Weights of a small GPT-style language model, trained from scratch on English Wikipedia.
Architecture: LayerNorm before each block, rotary positions, biases, untied embeddings.
Training: a variant of Muon for these matrices, 504M tokens.
Each number is 500 + 40 x the weight over its row's rms, rounded and kept within 0 to 999. Layers, rows and columns count from 0. Numbers have three digits each. The size before them is the row's rms in percent of the matrix's.

# down: layer 2 MLP down (transposed), 1024x256, rms 0.0195, rows 18-42, columns 0-127
# up: layer 2 MLP up, 1024x256, rms 0.0871, rows 19-42, columns 0-127
down18 100:397469440539464588499514512492465494448561494503469518504537519542487519534558554435510526486447573477528434560573496562500511536523434490474391509484514443521488480535451496420509543463579482480530524474436499499506483476526394458472523548487541530527505476428519502449496482468547477493480549492478461471493497567475485551542446547503519479489507502505449466608503483444513516544470
up19 095:482446480496484424534478487503516535495464451422566478534459549552512491488512459510511487521417548515507427530534463447493533571470474466523516476530556511507511548609561465506402410397473515402532465461512499489524482516468523517533482596463495496483610526519557545495523447505513474579554474519432529493501535541465488600505479519453491533444531556456522536531441502494466485491486
down19 100:508488498455511511458528498514445564441541491594473546525421477441549479473553519483533445487554455580546560509448508455477563465540460443522421511492496496530544465427526481462513589518438430537541531484505517556484525548551520437512562494434541457543466520438481525436504519495513471498439532555530471509483551566453473456475494496507460448441490484492470547471523530502483461445487
up20 099:530500532438492531533595493490526516489517464477469468470502503505565490418462468467481543519518496637487521494549509510414615509409466466516544528488429463557433442442521474549504480544434517507555445478570524498525452435471554479457465556488525533521505583462535521479459519467490470516515469489469462508443559498452525502555544471499515529467525455488550510466507547491458551488492
down20 096:542518509516531532419424540477561498451553540458509468535503507485478464520528506477475574524515520468528546457512517500489444515493463489523562473481520482444435539471543547466530519477517548475503423503557511452521561528525511446468512519472486545512533476511529503552429460495544467464495554443490483500459386468511572454557445447506481566526562531536479487593506463472597497510533
up21 097:498450554430458444570521473561424526520479482474467444502495508525526527509474548536434574493465526457500525470573452535518504472495470444545502560549521463548451556455513563455515491472458522550567448516463570524497549514442471472606487431534468462566538491509418488477482481504480451453526465548495421536531496552518453535505416527442466531501478512476509490425526461489452487442500
down21 094:498528447437569467522445520485529504482509486482484585490502483456471503455552462533551435510459519486532471443445600466503501534482519549423509467418434564506491470548521442595519545523539553489521530490581479544539451494541496526455516583489520533520451477521510488546521501454584497537529515489523526456501450454550473466477528456550500430525547482492465525541432484538520477573444
up22 102:523431548508425519471446434569533507451520485472435448490442615525561503513479607486473499416494479559477539491482501503494513476469546515450474461491545526463438559413478483536529452593482496520497442462480481466470492571519510588488537542452461547494537518533452498447505486481535490563488513546469580505541501508408507473509501431463518450538457522533526523481454466528505532467483
down22 094:526510451526493483546578487440453491524493485506466563512551554482476516496477467451589462497453476510513483472465498458484489497552462467504494473428460467523508485477447498511564516466595478476554544482500556450537400522579496518484443435492507457509495443556582510556550492481415488494519498489467437493425521541604462472548564506454564484454445494482523441492543517455515574578467
up23 107:430532492481459496579480566423526518438510443495467466450476517468510530499593522513492449481438434460485464530465514597440552488502513517465473505514539461489563486507492476507440514457536553560447475563501526477533484507548460530449489439444522506562506556484511524520546513534484542492544483489521484536451586444485395471510532571515507477503528483528490499461622415443514476590514
down23 098:559484476499448554485563501471482514544428513445499529507449589467515486468491577520464516461505627476509487442541494495541590502479545484460481455511547493574507510392463523465492505519522514477518509454440567513514443573506547420514499521552514517459463426465520479522505400521475530570474523487554558497507513558461550519584566508410575450447421503451530471479474512483482425477497
up24 101:589485485480555540496515483481504545511387466472506431593522534444469552494539518556520430493531530524409478482400504513520485458449536469561513499497458430483495617530529528472495585527485521564492472570460498436467433502460475513553478415538539462440497490443531560481523490508536474493502526535562464497491515489488492479443535459483557537498540457540552439458495523410428491495506
down24 102:467482558487493552510475396484541544517603527489498563435509460551519487552480408472523567499514506470521538552533471504465543562587493496492510515519496505553466491447492503554468475524529500473512478457522490527510510454539533479464518602522505480505488555556445521551491551542506495506490523427473505465452550433529514474487498491505429501458488617492497518448534473491506505501462
up25 098:461513452545507545435458527511487561489463453477469456559463459463545534462535399514437499478523573437539439542500523530479550512515496427524476516465475517551494507523503500609525510532459572445514489543578481459499491515519507528533533517519504389524439480523476408519529478515403499437561445469586542478570510426483471500537548500548570471506446501504502477500508453546503481577493
down25 108:597444527542488442503512518494554470470514549526476499496484553511453491517484550526502480509394426557439558497521494423510460476485549476486513489530504462438540471456534488378543504493471457540472489505503527555499559413544528464512493533492506548491526550471490588472502515442516423553492512527413464576462425549492535429455482465437465554504563515522493467434486574522464493483517
up26 099:558540579502492463440404513497511568488508495478499512501519501513506586441438478489490531465494562474542507522482464452506507570519543461555445478496535468484514521513559468479514577449477498531412489500528496532543438540520530479521508547448441425482541509513469480495423503512448452475563549494534434485561503449568546512546522508546538475485462477493444417555453561458501477556442
down26 102:478544535520549433553517551535519459504478595482512523474498516513566563491501476497479468502488539548452523527553511495482529480508558417508497542521471456408600525420470457460482499537518534542500486487545422458423570486463563517522529534524479486524481460553434559437529422462522561525481513522481482456527445474427505505486512572463489534474568485491495508417494501489504534494486
up27 105:398487489542488530507473480435508483497477464484450437497534516522541535501526525491424476509411480428505499548506589439445464522580498503550531543513480557447493573566485483564457493515532529502505485515563551485510524492459493475508573437521520443491472525529491514494545563451463483480552461588479499547474517460449559492478496487568502527514454541500515480478543510497524480469491
down27 104:480487503430536497501474495431525542501441455466620376526533532502524493591462501497525457504499486465496535526542426549506498516520459526483489458478508475599533520535458518473496547471482476558480490496466503474482544483508450521432398481569525564490528491528572475449483525519507580469489489509483494480531539539544519474484437531584454501519539518510547500513485554494532477585405
up28 099:421507470514473479516512501508493575411530458515549488568507452507523450499526490556563501553448531528617469472514465469490432549547517494471530515539409480460509535492464460457642447447513478487470537444500513545521476488447485539461468462522503505514433558583462532472502438481490471451448504452495541494535512520499481445450451473494480441518497471542495591567526518550532475498594
down28 100:493506420564484447470502518505487559521524478423438493532494533462512473473495487438496467395563461525535510514471449530587484483450511420494523464497539470552489510467518531493478478515533478428565446530530526493394466546485573499534517464470477614551502462481457507510529501456439434513452511481500530611495544400506516568537438536481498588481457475478499457506525447514555495464573
up29 103:456536508456534478451519479535531410430507539480478508578507533497489450476433453498496440512475464481534560559564501512510468539517423528441499482578523536489490554519522512577541548445470498479483459496463533519529474501502540491486508506495513504438536463433515471460556546519485480476534485468438433571459467503478470502558494460531572526475520575556539599506503431505520480492465
down29 106:480513497523462438493456493454433474550521507485577486509550519464505414503562557498582457503512495505489590505525570550496428511493529479519488480500508455536535527478456448475505527506467482448535514489428427426508453457506574550499547452560474535541520518493477450472487503454466527514560487480465505468525443535514516442500467535472527483501493494440438490378499574415461561561549
up30 097:468426444466487493454478523480537597497479454544477537531465558480551465502524547524485495495490435464489533538569530533524561524470551452532518527471462513491480428434500525516481507473495489464490474514492438523515546477431484519493537433533409496488560476535425490442477491492542544455436526580503514495501517481475503559450458534452451527470532482495456526495512606472474497431451
down30 100:467580538505453455549454512469544511509498555546563541446456450459534452490516522477512547420438580486473506484498456506492593544465451478486477562504411511499453419491520480511511492445507438503474571460493495529583370491512469462499403476476503533533528537496405513527487524489539520490513519529532560497454537547479577493471528518523542571562519471532530447472484446519494542445556
up31 096:496489529521434485498451441479459587486501495535459517452559499537563546441473482543485452509538384570532497491463539483503477535504522504523501534512539434535457478516524540473481483458476488419493488487515470472464478424517407529486518576476486550586489452464418549542477525457571462514461500504423525554491561545457492529500509498447466493562490536465531448548429441480468505591562
down31 101:513508502526523475485506512484505443494589473438462499537417477491448526491493453501525500526531551594481545528512464461482503511518469481520495445461528503390495452494504541540611489411423503524503498493448478570517542511485516437541510584537581462510508508522527528487452485499567560465549496516506508540502455465492464443503446484515438534460514506517479537494463472543560535517462
up32 104:473526518564528554491523458489487516510466514444489440598527553496543461483481499445533506433530430437519469492522536565482534504490452454551505466441536568527494492563467472445460485484478507481482593519431567517582532550492543473438474474491446544558520454503503495396479487504514450466607476535565487492393440497503548494468510479475532503469472493555546505475570551497543539469525
down32 093:505508512524482501533531443413512460522505502522475525491491506479538520540537470446491523489481496526465528573498512437453460524479413482552553499511527492499440539460555500515515492512545453469553452548508465506490482559505489448474527517520509454459483519582472532598469507514569524516505495402480630531536561570488493568481485499494487458571560474487498471558453478570451552462465
up33 094:551489498529517569462476495475525502442512486485500546490534478532534524547456480461566480460470535493472473482503583476525552485505533559481472440446502509493570536500501496514472537498519497434485463476492437424501481467405538480525489557538453519527455459465505509463534472523512508536502473521491543510468495411469489465457492470514558537498515481509481514435479536467557571485530
down33 095:494472509487437516462490452534499527474556475487606492479542492496448595524511530497505565509480460487444483510508488534487471472435502433481524536473489476498494441512516466478462501495442491463559496506465527506483511490527526576465434553522494480540534508534441456458511515502498469440493514448576565518466569583448551516506476513505539519544491494486524557598459511666469489514471
up34 098:477505446507410448527503496521468540508494497462523457552526487488506459431548472593412502540452493486528464466510525490477496505519540470522524462492432498567459525605574532504549552484521515460445439514494508450492506520475438497505533445497514427511454461510553493450576533469512503485485489459451576467542501551465519514443517562472464482507436550509556474559493531517525475456507
down34 105:542515473475518501527512486493548447546568488467479521477490455475414494571514529500428530511472495479486456479528513506593498481514573509425453418463516481502458538453390482535512508460505446497598480507549607525433515586542517558509468512459464551498547513477503558487503485492454504463486428495493484498514528445519571510506501428506454573434545507538527532497480555442458546514530
up35 096:478569490475529530499531437565569482502544428515438500488521535426535444462524511503527453511463479520556543517514546510435497479480485492522461484529531495515490462573547512448551462476487531488426508537472462477498422458506508543529507487514554518420523537482520435496533462520502558459483425526505477513501491536449501499519574468544515560491439500456484511501481555547508535508533
down35 103:505477548483556441544479474528505524470502502535600525502585470523602492487452555472426490467496489501490460542452515564537524540525485474468536442516424512470507554486536458458470485424524491468544496436533518509492478412479516509440503513482506515483533466482514428526477496488433464555521492461504515558531535497486480595562492489557571434520540460485534434522521537473452528505526
up36 102:528477505508526438545580440511498449426465452523497533542550565478494552476502573504475516501538473506478537436508517505507490530522491605435477508469495520521440488427434450474512507509542492459504490505506448409483534491503507509560487549483407521538464489452536515588475519459479448503496559502491488583525474534537470464512452438447427440546466549540577552525470546513510537561529
down36 098:378563465524486531480464506504487547437484524570503501503460510496547469491491447507497557523423575535477492565491432447488431490536574491532453529454517526426446505498560528516475487497510465491458452551469541540478475465507427464486417557468519435531551506490593480558496521576514564497568492453425553550550533545520493534441457471494514476466547486476446442544495527577492482476486
up37 096:437481554486537448487518539490454483465450511452528545517546421476476496592492550528568585497485547547488539500479449464529504527538533489430473464547451435502528449450537604512587523457511434536477569456508506485491567471562518515476485510541443485497487472539537504562444481438516545469511521569481556467445527480577463546531475469486491492433514491422478524544528539568460477508475
down37 100:450535572588498540509530434444509490466483470506599554468500503436531447528537502497562485576502430540547476462542475514518505532526561493503464495574508401487553437456499536426486566487505446400429453481511460463550490516491562428515485436533520476491491511531509490538504498519591502445475571450496499449496519491524454522493568515567544441484516512457529514563481453491461512473501
up38 097:575539511525511545523502469501448457604505550501481483481554519464452461529509500452478413453537486458448497467560498519520535544488531493459485553517446454508476568544498497442521555418499539441543477437490487477494489497421533494489463486549526449445475407545576478468533509462550491562578505443450503465505476530508451522423530479498614499431490522534520516558495538506416469482549
down38 092:545545510527511547490471541485486496559505505443508553496558505522475474517551497504515505517529512475465502501494526553502467460522473511485457532552561455511586471454482510542528480488511517462456590543452518519457482503537488462440505556470473482532504462501425520526469532530383500503439496477566484563473468497469506464523461477517427483424449493544519443450496479478480482500559
up39 103:477472438525463471445466483432403464449549487508485432360461485529519541463449471549537424491569506501447506505589525451497487518494511503433531527544452524467516463516471520527520528518517515570581489460505473553570524540533449454535467536528545477490556494460525509450570548513495502504483438440491476516466509474489459535491502489464565413487557458434517547518446382526497578502521
down39 094:479505493522427457457484458458521522514506526506526471568534470535413465603513401482533569483461520491511508533462521514535476439485605556501502446475444492486538484440560506477508526486483512510446504490483473432466486412551524524553405405473471547513527456533563463570518535485518487446497493532491512558535464515522488515502401482475447581542513447433574551511516558418477496471417
up40 101:472495548439507506539548472491503535425498481433472504540459470555543551534573560466427518552530491471453569466469540488497475564509540492530490510519526517435485485480458467505511525476454494451507503441605533565442572454475538511464537460494426527488469500439499506438512515491549504548522563491447552488462533511540423509496446432529539536465521504499541545551494556455524479530441
down40 091:441487457565547460520547467510471447532494492484496464482425516507473482589533485591540501566479489497532490433494501538556468522493497523471499469511462477541473545466559528544471582464475438471515495501425528537514499459530571488517499503499476637502544503484471506513472515469515501501539498417455474468441425455544513444488426512444553491538454554456537485553508497566530435512464
up41 099:404506512502555527524526436496498470492481492505521437483512450446493419552482500574454536460450498533446518520576483456464554543527468468576527504530556528513508508572502504584495530403549509474484528500469533411542529462537522514469534537512516482522458505504589508556497438515493596516421490530473517421451448566543543458481520489591469483528566518616497552481567478445451514489477
down41 100:500530494459478529413472551452539517554445544491459529481548576612533473447481471480462454522545532478510547496461535534490483523463523453460505489517483598514500587493502430376542510501456471519489573481473495539492488542477492475531520464531538519481488472502419530502448532515489444502507469525559468621510506548459489518559461466448508438539496525452503452505485523445396490479505
up42 098:472502502494525508485519458491532551472538506442540485549476476553516525472445435450519538450544537481473451394437507496519553481527493510471494501502488494480482573537528474474582566558618486508474504477507558481461559431555445454495505518530512538576469490445531406567530506509556503526525507497513467512498467480553442478501571433540488474501518495465524470511540484481474569483526
down42 106:461540452484479506533565560538506491424547505480487457525603472527528486519458446510488515512512463476469463491492557478453501570448517460494479466562425526455522466488456436373510504437567538504475473519454517422413503477503492511554438544496545626450458575527524532450528495538538492464513492536536477549485572458474580451405464511520443508490503560442551532389482470491485502521498